config.yaml
num_key_value_heads: 3
head_dim: 64
vocab_size: 8192
norm: "rmsnorm"
qk_norm: true
tie_word_embeddings: false
init_std_o: 0.0
optimizer: "adamw"
schedule: "wsd"
Each number is 128 + 24 x the weight over its row's rms, rounded and kept within 0 to 255. Layers, rows and columns count from 0. Numbers have three digits each. The size before them is the row's rms in percent of the matrix's.

# layer 9 MLP up, 768x192, rms 0.157, rows 502-707, columns 0-31
087:136107106106153140095141146156091161132082123113130147142143116104110138144128137110128086133153
113:158103104142108096145121135128148159171137162134118079126106129117128069116174127177159143136126
113:171125180100140141113140096090139109121129140119143097060115141132123128123190150113140169126159
098:136164192098133165074132128162137109117134116161139118141148119104107127081103108093145131123103
106:123163169115137169118128108139092097123094111165137139117151126097080130134121136090139164149169
100:137122138140158104132106073111112132138121107110109100112113085119105135152116101119135178139110
095:134133137137095157129117121109136138114098127114123150142187122087168158144113124107127114116155
104:150130141165147151085169112122125111144106097127140119159163144105147130129118144121151165129147
109:181101101141156125101124090133171135153121126097098120084125094116102097112170149114127163121129
086:127095171099167076135156096118134119163110149141174115142137131151151100126136142144145122130152
111:122119168129149149133149096166121107144103125110090136126164130178096106155117103090128145134146
102:118096175136133094119157099131140092121103147156121165149113145110140100154125142129158160118118
100:140145140144136156156132095103137124171113143110118116129105141112124135079122147094211137107144
087:153142112148123122076160110097127116095113117148148116117125149151141106101123167125140137144162
092:130133107153104149084091084149126164119146117148141165145122119155177108142112119105174115151125
092:144105121118134084094124093116095115128126132148113130129109072139160123132157098159131136112131
094:149122126136096117122163125136111100117119158101111103148106078157151099112137156148143187174125
072:128077110120161150082145134127102148173107109171114101130137116129121175144139147143107163076120
108:109114131135145148117142098149131116122120122148143125151142102105135075129122109116115139100113
111:150114138083127139100162144123144115120141157098081114112116114147111125106114143079133156182122
094:114110139147130158146113101146112108138132091111101165171145124121118139114093142138165124094131
118:168105091106119128073108109153085129125125104130165126095124148150125091130115146124139123116136
101:153125133107106180171116078116140153136133116119082117125157158147091088107092150115149130107093
106:133133127123165145160150074085098143151155114148128119085117103129116095114130122058132143159139
090:146130167124151170160085112121127143117144121130103121100141113129165120072079073142110133134100
106:155113159154109080101107122136174113160080138136088104100159103142132137154129128118131129133153
113:172151132117145122124100124125129141152090153130114176123131165154134136121108122146148117077106
082:142136131134125150121114088143133155116138103138111171108143108099119122116137126135143166142142
118:161135141133161124106174119087120109159079126175107147093114142131104131096126124122155151135174
111:164140112167150091170127109126113103135127162127130157112115164142138103117130102126136122166107
109:148108133113136153138123084141154140137122131111124140135130136107134148097162145145176101114100
107:113133120131108135130089103146110117168121134134128142129131061116124140127110175084120123093125
069:151118116128108163151109109127159092121124093120096119124142136101142151120069165131145115131130
080:104172127158128147129124133124160154175108128129151113143102124082128104127087118114120134145083
086:122173130125132148116107134149110093127123138100148141102144122136130142080127096088091109127145
104:130144148142119111114120124113144155147093127099156134093142104119134092121168127131145120120132
110:171119144164134100087136141132108116131115086078102130116131119092109094131111112110165114109120
092:139107155121135086120089096110109124118096122118115163119144122147126118087151190108153147159160
107:139106138110128121148149130122088061121114096129103117120187115155112113097141160096129132156124
100:157144135139118128133133107108100118108120126104152125112136099137140142066124152075146104118180
115:125115118123168094097110110118063126136077102105115119125133076142133108094136129147129084129120
119:129133141129137147104111107170112120145138096095134118097161119108125129124189145128139130134101
095:125142145130160120112091091115145141119130094146130134111153115108096109122143099140141113100132
088:120134101128128120112144128149090091108156128129119127128113145133092113127161146101138101150122
096:110123128130136126149126095158150148132111135110133079148136148133170083101150179138116147153118
113:157156132137124155114142146140082142115141131123127120121120087122113097111159119085129122144089
094:157138141099113156083146118129161105102112106157120134142137100107136135130145148097134081191152
101:175151129130128158119143104152133108135150112119157120142130098090109136074114139135117113155152
102:135158118159143155123157092123119120142117157119121098083087127120156118093110155107149134120148
094:154104149132139163125156134090112151140128136161077134140142129154175116128160169133107144195151
124:118134173115136100133124085129152119163122175120138126120117102128142106116096158117149110143110
088:158131117147153122151162106122065087117134121097085130144125135128133124091149134085131144143126
108:137139152157111118126161119154150088149078136118099112093135069159181118085150131146132108163140
092:187126130132110114148156138103092095136165145088108125128137126144162118103150174132132159135133
113:119127105119168102108154083134132115096104108132106150136153091132167094157141118151137097169099
100:135112110107141129097114090127077143135077104109079123119161071157093139111143120067158137179142
094:136130157132088171149135152116166086154132118093123146097125132132151108083081109080129156134145
098:103113149123098179125065144131155156116129107103100115119107133119112063158146096100124149140082
097:117138144187150090157152062135096107165131142086107101121124104148117125140112160149125129121099
102:142137134111109094125102079157118094111139111150110154134078125073142125095122116115145134119133
114:169107131130113164120129082107165110123105120123131149136109126112128124120121153084155121096110
097:128173118134116160099124078147138110146132174150147149106150146114103121108120141142164170110123
090:107089092164165133134164127110121123116060103098113115132127128101125134147137172100143090119172
092:126137165105163150111133139108159115124126144079111130168143139126122129121109130086162115112120
098:168152117137138109143160092131107154093109154114141156120166144156131142165129112150126145121168
105:148129122133136160115079084128134173163116099151151080093177121126157102150127137096131094115132
104:084156093151135164079130089156101117115126139145127144143149098174115106131113117108125112115127
114:166098114100132138094095146108131152119068108133148137144136122104115095109125112095144139098162
119:102162126081115095124096127133127139144153104153117122126115105111109143121127099119141146074116
112:119100142118155116092131095094189119120123141146121159138149094139128072131121141119147177140133
079:143115128093130125071077110108097137136157118101097160110127153107119124134117168151176119134136
082:127123147113143095085091098148113110166132118089124115123134109123108157094103162073126147126112
086:131102157128121077110145109122114116075083108129138114131110147164144095106122119144110142134144
097:134114152096166116115111063099108129132094098078082149089103104095107131106164129108114124157140
077:140119106140087121120114133137081143100159108113119136133162117160152113103106141076094110110150
109:137137132141150110093109121128160131143125145128126166106120116140103111115133163090157179111121
103:122128101158092157150116089093139143116110159085114147110119130082088099139142122136110097167138
103:123158156162143181088167127095129118127139136140156156119144122120151135140153085141117147100151
091:127135138101136104132124149132100103140140112170092129111149135106119120102114123144103135178102
107:125127134140153135111104085097107120154095104110126144152066130165098151133130117159146134126112
106:120131132133117130082144113140112142156147135121113132113133163136187100117141146118147081173131
103:114191116123129125085140090119146124163109133124140127133143123117131142105127191135113108143156
108:114118194108141147108122093122123115180126117094165167077127091107148115122154144133127123165115
096:141073152145099147122138111142099124118093086133116154118140160154160133178110151131128137105154
087:135138105131128145109149086113118110131135109130121130101158101139152159086128176124125138137134
103:149147107103116134092128078095077073161091105121107111121137145136132106125148127139124129142102
085:116128144110126158123132108093139133142119148146119140156099152124115128100119124139174086126133
034:144147126154125145110113082143098108174116078121094115108156097165148120083091107116160138135125
098:176064118100113156117119106126079124147148145126138105106136126146112129105105155113165130117100
097:150096128119126114149171105092125151136137130176118135105113133161146094137105138116135104125135
099:132151145075126123088133120117133125148149185126116127071126132154138126161155159151129163138175
103:125131176128141114083181088146164117147097137132085087113137141112157108166169120130112103176158
094:141080183156117116149111086132081130096097113126112169088137135127106141136169152128101131139135
107:158149139090121140150137138123120142143096146096111144130111091124186125044106102091137118111137
078:161139124118133109106128120082134145151091146160147162102144142145136133152190119149123141137125
102:112122141109126144139134096138143087158129116128106142085113146148140128123101130133132141137166
094:165109136143136118118148091124093095129107141125176121131097155099133148141091139141129081135129
073:151117091106177087090122106184106132134149174110120116109144113104151119090123068120115121111114
097:114125147140137116146116100158152100177167148126156113114137144115142113096094162131175111121102
083:106134123127129107136142092136118122159126164120170132103125102135127133130150109132127137088086
110:116143151102122159128100077137145129165141119124143081055157165139134117151123126091176161093136
099:122156170112176073110154104134077127121080102109087121142133134133163122099111112150125110146146
088:153171220142114167119119125158154130182101143118098101120108117150134110158084094121170114135134
036:154140133111160144086121094123130113136117109111118135104158120136104106081132121079157142146135
107:168142125135137103108136103127090100113120125114114142086115134123157085138165129148163155111173
096:134159116121152107124113114113115127146117125135118107100134133139122133144113160145133092112118
097:176135118149101119130135070148081116137151139114115128102123124115162054108150156119117135133105
097:107109106140117135102099096112144098146150162159146130156127103127126127150082111113150119101079
111:145192161141138126095125127095105123127119138157114144139120097143108129081125107126134135142123
105:145079186094123126141113125144115123175133071105091122073103087130112083079107161098165137129156
113:136126133169109127091089117120141091124115159111076110123129163140145117132116109096136136143153
091:143118171119181075114161113091186098121108097127083133077096092118182094155101100150094156178168
111:168201114096170116167123089100113125120149140113173159119150124178116113132171124125128125140185
086:163191114102096096108171155099124134159129146101098093165136129128128132112116104080166186117165
114:166122144144110152107155111109135149173077130100068129112126136104149127128175153139121120152151
109:137139146166111151117123106123108166116099102131150152147161111105096120150143144087192104108086
114:173152087114118121098161137110140086113076118167107121135104108118135114120124150121129132161147
093:122133124134132149115113104173142081126141125133140125119116148126120131165135130157117111162123
107:113110111110149120154126114098060111132148114127094161087138141127140089159125119088125134122131
110:111145122136133144134102116141124141159095161146112096154110128117157130088088107132146124128119
094:143133165143119110117144134134116115132074153130131136130083097103165131153144121122150146155114
088:127129111175122097124166113141130131135109148134152158131129072167105130161158134107156138168115
083:114125145130094139113162122110129094089136110152103148083121123104173117167161150128159126101122
105:121151086147136122070126129113121115121092132145125186112122133134101137131138111154144110120114
108:145130109140114118082091143112182145111098117117112160129122135107091143132185144111168116147158
099:144151167125165094126176073105148118149105103118151137140106095083139114144153118154102105075136
075:123117152078083138129098127122177097130124125130119115133144138135122121123108148089151111124105
090:138156095168109109120170093150149096149127153124136152146113158137100124109159160124133171113124
096:126128120147105098095117102099107084122096097137119137156126139119101124158093113135139135161129
103:130095105112122118099130096132121116113092117100143136118136115128095113120097138109147105156176
105:132130118134162124120119121077145108116096115121101089082124120148132106107164124096147116108153
099:149092131132160098138148117117134090146115121109151122088130115144140077117116159107170120117144
100:138122136119146155145143131135132150085091146109111168100138129111154117169150138129152135137151
087:122117168110115091128160115129142099174118172105165115118124138157142116107145107136122113190141
074:101137114100139128113131087115115103158137124142109130157146142142160091087116152127104128114141
092:126118120089110117133115119094140107125168123132097164135091102152162112120166079109123116130088
090:163101127117156104099169116135140111106094128106108115122119088104151132143132169113121145118109
091:154193121127170157103167140144122110129145124101136150141103114182127126107085107091136143165096
106:146130132104149160109165078090071130160126122104125117126144121087121123047104119120124088144151
101:166158137158160151132141115096140159156091130115139099124138129072145126094143129134119127166151
104:187145107115129119080146128096157108103136157123101141122097169117130108135129134108159186119148
114:115119102143127090121142113097110126161085165116119095090157130108139127108127094099159143147115
099:134158137161105132083123095089119123111066131114121146123118100116128092150129113138125107182156
090:160139169113128119095100074094112105139105119170130122106132161118156122108150102184131143127119
102:140155122123121106135109104119153109172116160130130165092093126146131114117109158114127106120141
096:159133138124133110140118091109139139139099103141156123079132083132139073116127098139104141107119
100:203124123091132109151123061130149149125058111114134142109127133172126144103148125103165152159087
088:098134156120100135109139116148120103155126168146162120095115150132128057167139137143112152166105
121:126154141109155141074115095137128092144130165150112136130138088117142123089146125124140134163115
093:167147074157175125148103140108109147136123157136079097146130150126132142136130132069127118134183
095:156103156122108113127111101112130112129109145119090144143170118171173140132166132112134132178154
098:170138084145120121132107093104137151141116150154113107124120147147143140052135109125129138095113
088:160092151120129167172110132135151148145124125140126129051138131141147091148109144125144120110139
085:145179129089105120145137139093113130123134107121105131131121151150152110114146115110186106150140
077:185152113141069113092134120087158144192108155123131096132121136135131155130119138114109170161157
126:102133139125154096113122097112133110086069119119127140139143081171136119116151139091115151160079
089:114153162127154138155107100167141135156132153115153161109098120134068125138090096111113161089120
104:151108150141158126091124140123102066119086132118094154116147114130155088124126153147132134104120
114:176132148113121142125083107095150124117098113157149155159094103139121122078150116125123148146145
089:130098140191119182113108117168131116131105099110111096107110083099167095165103163125123130137151
091:121121133162145101146152070125125120132078097114094156133178118162123129151189090110127142168138
093:132104154151099134107097142119084099138112104133126133101092128115147126109136114115115133124142
105:110135153136136165132082088131178163118080120145128120117097147145093130114115128092125117114151
106:133136126112147117147169104147189123149088110150114110112097138125158076105145120157104130133127
093:144141125114135148127201098120078102107145145105105148139152138144133138132091093118195116112160
111:134149124098115136144117105092108130124118118136132109073136089128174165129118131153137135143172
113:168121144094129102101131091086141116132132116153125141116097126102155102073112137125149108135163
039:154119104130110131140138110117098107138110084179121122094127128160112132079163107121154120158137
105:127176151128118119129150115112131112156145143135098165072138074079112130136140126117158131098110
099:194105083132153114098125086125144123142104117130111153120128100181151105115154131151116130137075
096:132130128120127091084111109098117101178131098160144112171124083131152132057133139104115087119116
112:176130131136133092140104117088110105114122120135155122154139135145100143131162109164167119105129
111:123097164091126165127120114148080152142111109148114157097162097133104117076128126141151118155145
107:137107136134131100162116085142150079127117129127158122128111120097112075097180129152137120083104
094:077127129100124107126180119130100102128135096085074101113142116131148129131093141140137100159153
116:133110102149141168118098113152105128135136111146110088117097141154170110149098144126094128163096
095:135117090101139150152117150133115126137118148094063167103105114101113161141132095160129150161101
105:143099145126144131110146123138097116090092116130104123152089097169130111115120167131134115141134
106:160111162112137102100146114086132112141081135134151118123146094136110131124119124130180124138159
081:131116109099109134108106157133131114154122159157073107156152125059091139107158110121202165138126
110:134163111137149182104116121114172151148135152145127162094138153112110140112181135097124162169156
082:126146122119103125117138090138168140120138111143130075119118100119103067122145174098129124128114
085:125128093137131107103150095154095153134086143111111138134167064134143117119163106148098164128150
104:158111150135147106131123117171095124119115117133110151129127135130112095109108149143117119092143
079:152103133124144122099154091127131112113100135134129133147109158110142106110134148149130131111171
097:151152143116180158129154120109109118095080080127124178108145119158163103155126145103158113160152
090:115096118128153119144102111132146160140119075083091130103114134084158127106122119117140126122138
118:085094125096134094085148104108107104180140119119156131119151147121134109121170155087138111110131
093:157084173093120124148115083162108113150153163165108110127108080142124104134152126119148125126144
097:146124140082124127116087072104120068110143091119091128145145151109147085141148122132162151118162
100:119132092130149156118124079165128102083113098125162137130164086149138120147108156069156125129123
100:170128119109110116110121130069169105121107161094151127143149143105122102107138133127116101119137
073:170108109144100120112120117131160127154153137158154089093130117134137127154159141137129118101102
087:151154087168111135096106116137100114131141117143167110123132065122155122100098086142136110116105
110:122122122141152099087129090092142128124108109133127175130102113135131141132118102132125188141138
096:128148128110175130111065116107120114130106101117068117054075116114142139103133127103133109142150
091:116107130126126124108116103126079118141094108120142125136181111167166152110144090138147094136116
110:164139114090162151133094128148139110123099133125140124137131109113097085131113123139131125158119
088:190125123166165130123110085066105073122125102084113120081121126097147074104142123120147125130128
093:129132129117129159120092125145112099170081145157126102109118113130107121113134116112117175143103
084:145116133134086123088152146149166114158159139115121138097148082145099117066110094134115125157115
105:111142132126158139153102098091146102169063124154118144105127140126155130134128098106143138125153
097:106091135138140141098127156126182082151130103122122122140121136149131073142160167115163133133115
079:165175133112135144123165129077091109132148113111121153113146122154106121082125147095134082146099
095:137108155123144173140164114093094137088119105116123119150160072187128123134144148104123119196149
100:169132143119160087086169115094145120135092137124123140111106166105134075120129137132145145148145
# layer 9 MLP down (transposed), 768x192, rms 0.149, rows 502-706, columns 0-31
091:109112085160151166103080170130134157115110121141125097164151157100115157165131137078138135136092
112:130155112121118104166144098135145120146131131090103132124109101086120096138144086159141113179136
115:086072150118120085095115167136127093092107053096132128125119172157123149136128117154142142119095
099:106117114154131099179152124129132108141122117079115161127147132142124128177125134128150161128093
103:128138124108158109160138119118145111108114168148134149152114127117140129147115152141140156120143
101:099131102156122101119119156089156126151191149113132115144098131198101139125112116142130161127136
096:093141121088121123160084132135088150164141142081145093116104138127117162188160078135090147167137
105:109132134127107163080119079125106110118117126123125115130112120138146129147155115104107142166099
108:145134121147116145125107116139085145098130155093143126158100149145087131103129131086122113136128
084:136117114111163124106152124140105130104147103078144112121068122147151185125104079118128131147158
100:142163103115117161113119114120143156125153115096142129171118147133115143104134137146107158123150
103:133165141139148136115121172122115073148133111151115133096084090082149147129154098149127143092145
105:124084126146176099097123100090111132115131120139116139120119095158124159108134148119123142123126
087:123158118131136159135145117091160129131147129144142136106092127120159097170105142129138140084116
093:138152071154156143117112142133116113148137109123128176107143117145157129110094143162167144124143
096:114129162130106126151103151141139124106130132136137071145174103145145159109170115137102099102134
097:105173072060113135110131148174124103100099140100118116118117139114137134088136142088125102144138
079:129162117143127140147107141153113140100125137104156136125114132122139142168108102121141132155157
104:127106130119150108121105157116156117092129140100160141133145149114112119103166104127142131103122
111:135171158129089155109093109107096085117135135162126129140129125138185096129133142082105094127078
095:089103133143135154151109128133139112103129124118123125144114114098145068107095138138072121112107
119:124111118118121127160090167146122110115137109128186135106162082111101150172136073090110100132174
103:165163080141116126089118113126133155106091125105169100124130110096120122158143145149096134143093
107:103106146112129123138150139135128104078128103083139182139099150135093139158151144079112153105104
093:169109129107127126122150126140134155120129136102139138134104152157092140134114150098130118171140
110:129140129121129158118129133117147092151107163161126153158126098092122140142152145124149122077110
109:127137119156124107134118126161075220118103120164150119164081165105132109122101109106126125184151
080:106155149130133128120146165118095165099061119111147107121110164129170114098138148119157135116146
118:134123179157109174107094137147110131123153111117112116118114156129124129108122158110154159129142
103:154150105118115129138150102144135130082143118155098115144148139155063104158159121092138101164104
107:106131108114121113154098125123140178176113128161116155163143135090129147139141130107111133134148
104:135134117134137183160128143106078164118134122146160124128096114175125178118120168138109166147115
083:135120120112130132095153139119112126133127129159152108114135123148115124150138126127103135131126
084:145095118104117104123137138118099116120124126142115149142157113146178120118167120095145168152194
086:114129125102093119094144143130157110100112114099186204159092138137153165102120160103139120092136
104:087113111141138127127109157114110085116128099134088142104073133126149141109098129112151126139111
107:113085110149160162121111098145112140116112103114141115129116125141153127108132152090159109105140
092:128145166092099132105168129138122108124142111097153132124168143123134099074110109108122145109138
102:110111147118171109171163130108115103159116134121126112125125129129134121140111139120098150114136
103:102089141122117135116151138116137125163105120125117103122164159119165076131111134152085109159128
116:118160140128088109061133138110148106133160092141171162129146133127052113165111145165119159148145
118:110123114152116127123127123131139144127173126154201098110106177138133161152143102153112177147155
095:135119118130138109157136168128107123109123118134120087134138143133156082168110125141155147143154
092:123104141114113122118160131086130131120118088120076146101115161109137153109109101076115135111113
096:126130137099110112149112158088102166115117140122158122101134193097129136081113165173105161140065
112:132113133133105075134096122111094123101104154117158166132104128123134165153170154122161137128121
096:136123124159118137101162116125115101148144139111124100146133114138172113089148110134144120172096
104:137145130131101147159160103113134123101127140155074148108133135140125124080180145103123108125128
106:118135148134158123089155140115089106099141115131172137141122095170128218122150141083121116118146
091:138157097155110154156155147091155100138086156085144123109148148104124171178139066144119152150163
124:142149134089113155087101131130138127137122119090116131161173199127128143149139104100149109121158
085:129134138120144108123138149092169130112152119146108134118162119167172095150105194157150114142171
103:121099099114106123127126145110099141102136112089127148122096177143110138135123124093154135091088
093:153123074114106102143117121132109106163124145097139148095142130140136126120143145140100131131148
109:159147098110124158135158106156131102107130141128119132177148169125126163109145120142110074124130
099:121151135135130155145165121106104118135097138117123119138138145067093123073115133141175140129105
094:164168138172128150102143105168114101086149121099141160141147152137152133172123115126104060119111
097:132129103145073130089151140075087121141108114104099124128135180117114092129168094146183140157091
097:088110108152123132119088164119149117130128148145142093101172158112142160138135137095171116134161
100:110122146122129160111128092102166133134128115126192149112079122077140127147096148117125125092124
107:089105105158126139182134143135155102147149143126096155159142103153088097119159129172111117145115
101:157137104178130110133140133152159124142133134105131113137127134094088122131096132130132132163107
094:149147143125110133120111133111123142145160146164124113156086112130108105121120119115084116125109
094:149117116133139086139158177130133087121126127160119124165172083117116111105130088130127171155127
102:116144140094157102152130102112103106110142124112181130071107084117121114133134151143125108142146
106:145141097156128153147095122114155115122148129080088179112113128131120122149143122100138115106078
108:094118150112092182107152131139137089083150095134114144102120083099123159158170126137133091124141
117:116126154135112120114121142152121108128107128128105120120140148114135114120129089150067110112098
118:111142129128126164073092150139108082136134127123113128077132107097115097149145149156117142116150
109:122090104121117121172150166142102101115102152127152126113121152126134162186125100145117106137101
087:124123139126153152134108187101119135112130125131151153149113128102149100151174123107081171156122
084:128167121107113126128123108109141088115136138134176150129138137134132154112160122134138100116137
085:129076177144172136131109174159149106103137153126118139094113116147099063124118146108131151125089
093:145145168083110143127129156099143126107132126131067126127143122110104107127128095096115154106135
078:135137129118119093120161131115118123105143124127111121080106144153163121132154129159123160145170
110:120094174169124130166147130118146076157095116145126170169170120164143081142126122124102130110124
105:134131122136114157101121113110190109169145119157142146172078148113168130190176162109074130100141
103:106090128071107103157141148161097133142143140165126068127139131123118131118139164109129110119130
091:181125147171109124102127114118115095117177122144135092101152152098150148139117107119102078168142
104:118119119120135138180095142096148125122127116148125090149132115136143076143166128118128133119134
108:145147162144105151171135145159157124118085101135117095128140111142120087135125122118094148101123
104:134110140148151108144119150160118123123129131137126046094092124146152132140117118111137169148148
106:092149170134133157169107124117118133134165101067118109148126102126115095165155130119131078138136
094:136141124130125116131159116175128109155117119179130111088122093143117103159113131083132113127129
085:152100092116136135131119112131105126119110156135146135146124091124120155155114109094141132109162
105:159121110152111093107083174125122150149188128163085133096142150112125146134123110120155143091152
088:120112113145115153096133140131130131116161108157128089119069119112132134151120161125142151130095
028:180154119093160122107118120138118176126127119100117118145091156159153140132131101112131122163162
101:123092146100127166150077114144121110136138167126123149108166080122103129141111147090089141114144
098:087144141141139156119186133149152108137099113179133109123127152173102141102130106123154123142136
102:086158127117101099118109119138146124138136158142133109108129135150116109116149104108111136131131
099:113108128104082163147132062091125124114113094114156189130145152127172088110135151131146123147130
091:116136121112110095151156134145130123094110099143119118106141099124129132160114135113116109110124
107:158099105142092118142150175118117150130075128127135131144146118106117178102134119102117122122128
087:131146135151159119159121086148149101120109103161127143128132105130148106138105165143158146116112
102:124131128167132113110098162126101122166119127163165154133177094154150115076149083112148090164137
092:126165125134138109126114135128131104122102163100112134139145126103102163126103175138145113095137
087:110161087130134128160092105067105142113150118125095144132133078156107153088142141079179096131161
096:085123118122064123111139102131149121115148131083165131134136193116134129088148160127113129146127
087:108095135144114140081113155171133127146099094084112099140111114090157136192118128101086165143148
107:090103116129104091120133130093134119153175118140149124124124133087098151150100128119093095135165
101:098141126124111101120141122100108135158131152124102128132102150140174099146161123139124084124105
093:148131095124115144161105151141134132122139164115126091158105149146150168139104108120143138125183
031:127155121164139067111149183129091102137139124135124096138127116156170145130153111120117108110136
111:144125140119126120139117143090123138121133149181125107124118125110116131150196115110147163140111
098:137139142133127084151082142116151127105136094100126103181086114121135138122110135118157108076152
088:103107089110118081119162145144121152108121139083097086144096122112103152121102131112106177118120
100:118123133105145155147085129074109115122131136125147153183116128105166170167093121149143144121140
111:117162096129131123113179151182156151130142147120102130093118122084106134131115151169064176159116
103:117128146111112110149148130157121110179128134098157128152110138095138081169157127120150113125125
110:114125125149133122158167149164109175130171117120103107128131153145142125155147174135156161170084
092:116093117144093134116137088135121097148133084143142074160122119115119104125172131072170109088104
107:138141147121169184097125120129122169114147137115196123126144116154099078137118111120120112166136
090:153158158132131083144166097158119113118146119136123117142144156154095076132137137107096099147122
115:193113123057114155165120089144098098155105209097104128130153150159087099142140104114136165143150
108:083097152136131137156121129122166150133131107146170089097137117113139128140145142104149143143117
109:101100129149140128100141115127122083129137144093133123082135168124148102146125140108151115173099
089:104133110135085190127120113138107172103133139137150120111139166093119124156112101141130121084120
110:119136130112139106127128121146111133134123132181123084128135133194134115167113134145172116119132
108:161138134090101143128139125145148067136113099099114111131081132123126085143117129092130074120114
097:132132119129106135128138108129120152147140094090148149138197126130101139081118127137100124110118
087:130123126141111083106123088122144133129120120120105115117113119076104139154120117138130161110100
082:079172154115135134167130137154141124132174119097142114208131146121119126121117117117163135116110
113:098126130127104128139085158101097122104103096133172094110133142136142122145129118075118113153147
105:118110131126140154170141122156086142143112128106177163167201118161136183116131127126132129119093
098:135151115117152105139128121167101097118116129098119102152115101126154129066107119155115155114158
078:082125043139163104113114133121116113107116126145149135107120106104139124130099155155156123186168
090:119127096142124162082124115134131132139138120132131139125083143117156132134125093136095144137103
097:097160107141132136124175130107134105116122128151117119137132158174109143101137129116141128145116
103:090110141151152160125112128103139123107110113137137111163155193091138125115095161154166133132160
105:107113149078104127124088072101118155139139112118136113128138098127116101152175137131136118129086
091:144127139168149114134138122123134116132099147130178095094113161125124162145103139156133127093190
100:101092172107146162179133140148115161100113128128124148123137134139146108140111122129126092125145
089:134133161108155152081109155114142112115172140113130142101133143103156090129114141118090154159095
084:127129130117124119094126139144151134135099111111137140120131136115112129126126119151158161144130
094:116102130131094147136159152087198101075106094114117122098100158175095097104068135144179151098116
092:127150123142173121130129103135122132143109106140111142136119080140199147146127133181145124136110
092:091125123144146148114102148143146115144146134080135105117086117109158122115112130157125117113167
102:110090117076136161136107110168126095146157107144149123123105126108145127167129128140148129088101
101:120118113138099099115123107114122105122132113153118117131113130163101135151105112110144100104117
105:112121140131132117142105109149146130096150108131119109141098131128109156159097121131151133123121
110:061119146072076123128102145127129155083104132157160134134180142125135099105167104118127129157178
096:096155123113151110159106129059116129147070138119145065118128071125086125113134107152157148160122
088:103148107139081120150166128142154135156105112179130145148124117111114122134109107112155118138129
107:124123128108110127115117124121085138142124160149161112144115148123129151175135136126144144135107
098:091132139128080130135148085142131124110138138144127142142109114112134081138128113101147153125136
101:114142159118139097118113100116125131119126142147091099143157100146118104117137096083121146095145
091:126131144122130122112133123158115144095118140150155103125113131099123096127114139103138147133129
111:104182153169131130147116132138135119127104116115142171131125169142099106175127189094141166084144
087:118125159097094122119101110092152131140160133121139095147146148125099135126157121113123095105161
093:100109126087123157107132165132099133139097116183148143176141149110129141124129158153104114107153
095:141132130139132150163166172149120091151120094166178109164120179117136133122115174132109079122116
089:104107158101101167113144119086119102126118142113143118118145090118137164105181071085103146180133
083:158135083120157085108148119143126125119092133105162127090121117142182128136131102092132132134129
078:117185143110098109116156094114147089132145113131103167088087130100122128159115136119137127112062
126:096119116163150140137131086137129167113125099088106116165138145157127157123094135156091134159111
092:144149131166149102103129100111120129148143156114133134109170131111136109102154168160135131159114
102:114148149124149113127128084106150098120162124116155071159187151150120122150136117166128160125129
117:106165101131138131125147149100107155131130101103145150119129117160105147168135140058076138139134
084:108106158109116137121126072121134132094098095117131116159135126160089085155112111162114109133092
096:147155137159141126147125090158134115137133153142094100117160142106119126135140070118126182126134
086:104129132117148113102171161149118097140153124147116136128160084133167118105109155105114138172151
108:122134098131149086157115137128101134131101154103105123173097119158160122097108117148144140129119
107:125149150144127120129147161153133104127138155122184132119137122110133166164145091076124084156140
093:148150136116128149129123111132116129117185175122142140115145138118110094087128085098098108121123
108:150116152159115077119116137152129147165087179134182103154113129107135128092146107141159120167112
108:144125121155081105141153130093120114162140128130101134149130156118095164119109119114164092110094
031:099151104161135110144106130129125109167132162134157136138176133134157091159143089118134100137132
105:135197145100122108114152146135104133126142110193111121106108144136123145076103119139152115127100
097:104118147099088141128152186092128169115121125136162132130126136136178120169132168126152137123107
095:113124126149133098118104155078128146107109113129106131117123125139110098142079129124155173130144
114:161127122160130117122113176134142132096143098097084090079104114108112134122150101156147117082139
112:151166108133115168139126128123113099124112141149128151155127106101149176114145133160100098145119
105:163112142141084121130122080141112114127115136115142124158095140139088089136156100116098083095129
097:138131171120140135129106173134110121164134093120116103141119081133147120146109130133078147111104
116:127127124098127128122124114138152140127105089139139111151165128128130142165124115124123162128148
099:188112150108105154088086097131116107156141148088117127109079141118115118186134164099091164116122
103:136143097136138151119102127139115114130120150078145124202151098117106120139104124115055117140120
107:137152104099100131123104097151138146112148134093155100109191139118149160161170131138121112127117
082:139122155123126122131073044133096122104130111127132133151117127107159104118167145158130109141124
112:120129127099135079139097092147079128121154125122109143126135122107117123122103124096131129112121
081:141167127090129114130140143123129137125084125093136137156164142138100104160153149158128114094135
093:102082111158147129102142158108073165122151123141101100087109144176121161132119149160111174081114
098:106093110157116089141098107136119127067165124156121150139158125173112139136102128134145116137116
085:126157122125126142127124153135117149149094131182118141143083091161135120162134134096160130129122
098:105148064132127099147098097125106131119157133095160125129126116080124152096127136139151111095108
077:105131144110170123092132133135136130152113107120144118115114106095173155130133136123163137117164
119:102113093141140100145110150152123130108188160123086111117134136111157136138118128133122163115092
090:151121158117085096150075153181105111109148147176125149103140137159132141160151104141148129109134
099:126122102147109086093125151169101174177120135127138087116104156135163149116132131108124094134130
104:131107098110102121089129163112132134150102147111144089115105128120098183080138118105130165113126
101:087143127160103130103149127134162124126146099144116083125123125146129074209131121149129128140132
080:165112160144128153115120153119128124162110123132118105065115129157129100105118096117136143175139
088:136108112132127111150117158166133122129106107098171120101121125130145155154099100145105155137129
109:085148139147130083133048087159175159143119113129105120160115101135163108152164130086169122166134
100:131200162121096168133109117102126127105149127138146150110146173119086087192123085142124112126121
091:161140126117122147100123143094106139128107139094084139128105130101120159177157126133130156100104
111:125145122099137119132114116107141153140066122145132107136105134122137106133180128141140096129111
091:136117132134119134101118098149084132141128141099119117106132088108130107131081137114127113127111
091:144116139121114156123084156101125126151170134120169091119126131106156144156139148103132134164119
084:125135133118177122075160115120154147126108123127161161107184133106109156124126096150122100131161
106:109149152141137145134100112129113138133124081137128142176116116079122139147141149107125168117086
103:110143130174127143102081147118106114134137138155095143151121143119114127155109130096098143110108
081:141145094118108118141081145159124125126123137148118078109134122067170125173130095108075167150161
093:121094127138126156158110119112146106139108124146089075141125092119095149095147128120071141118147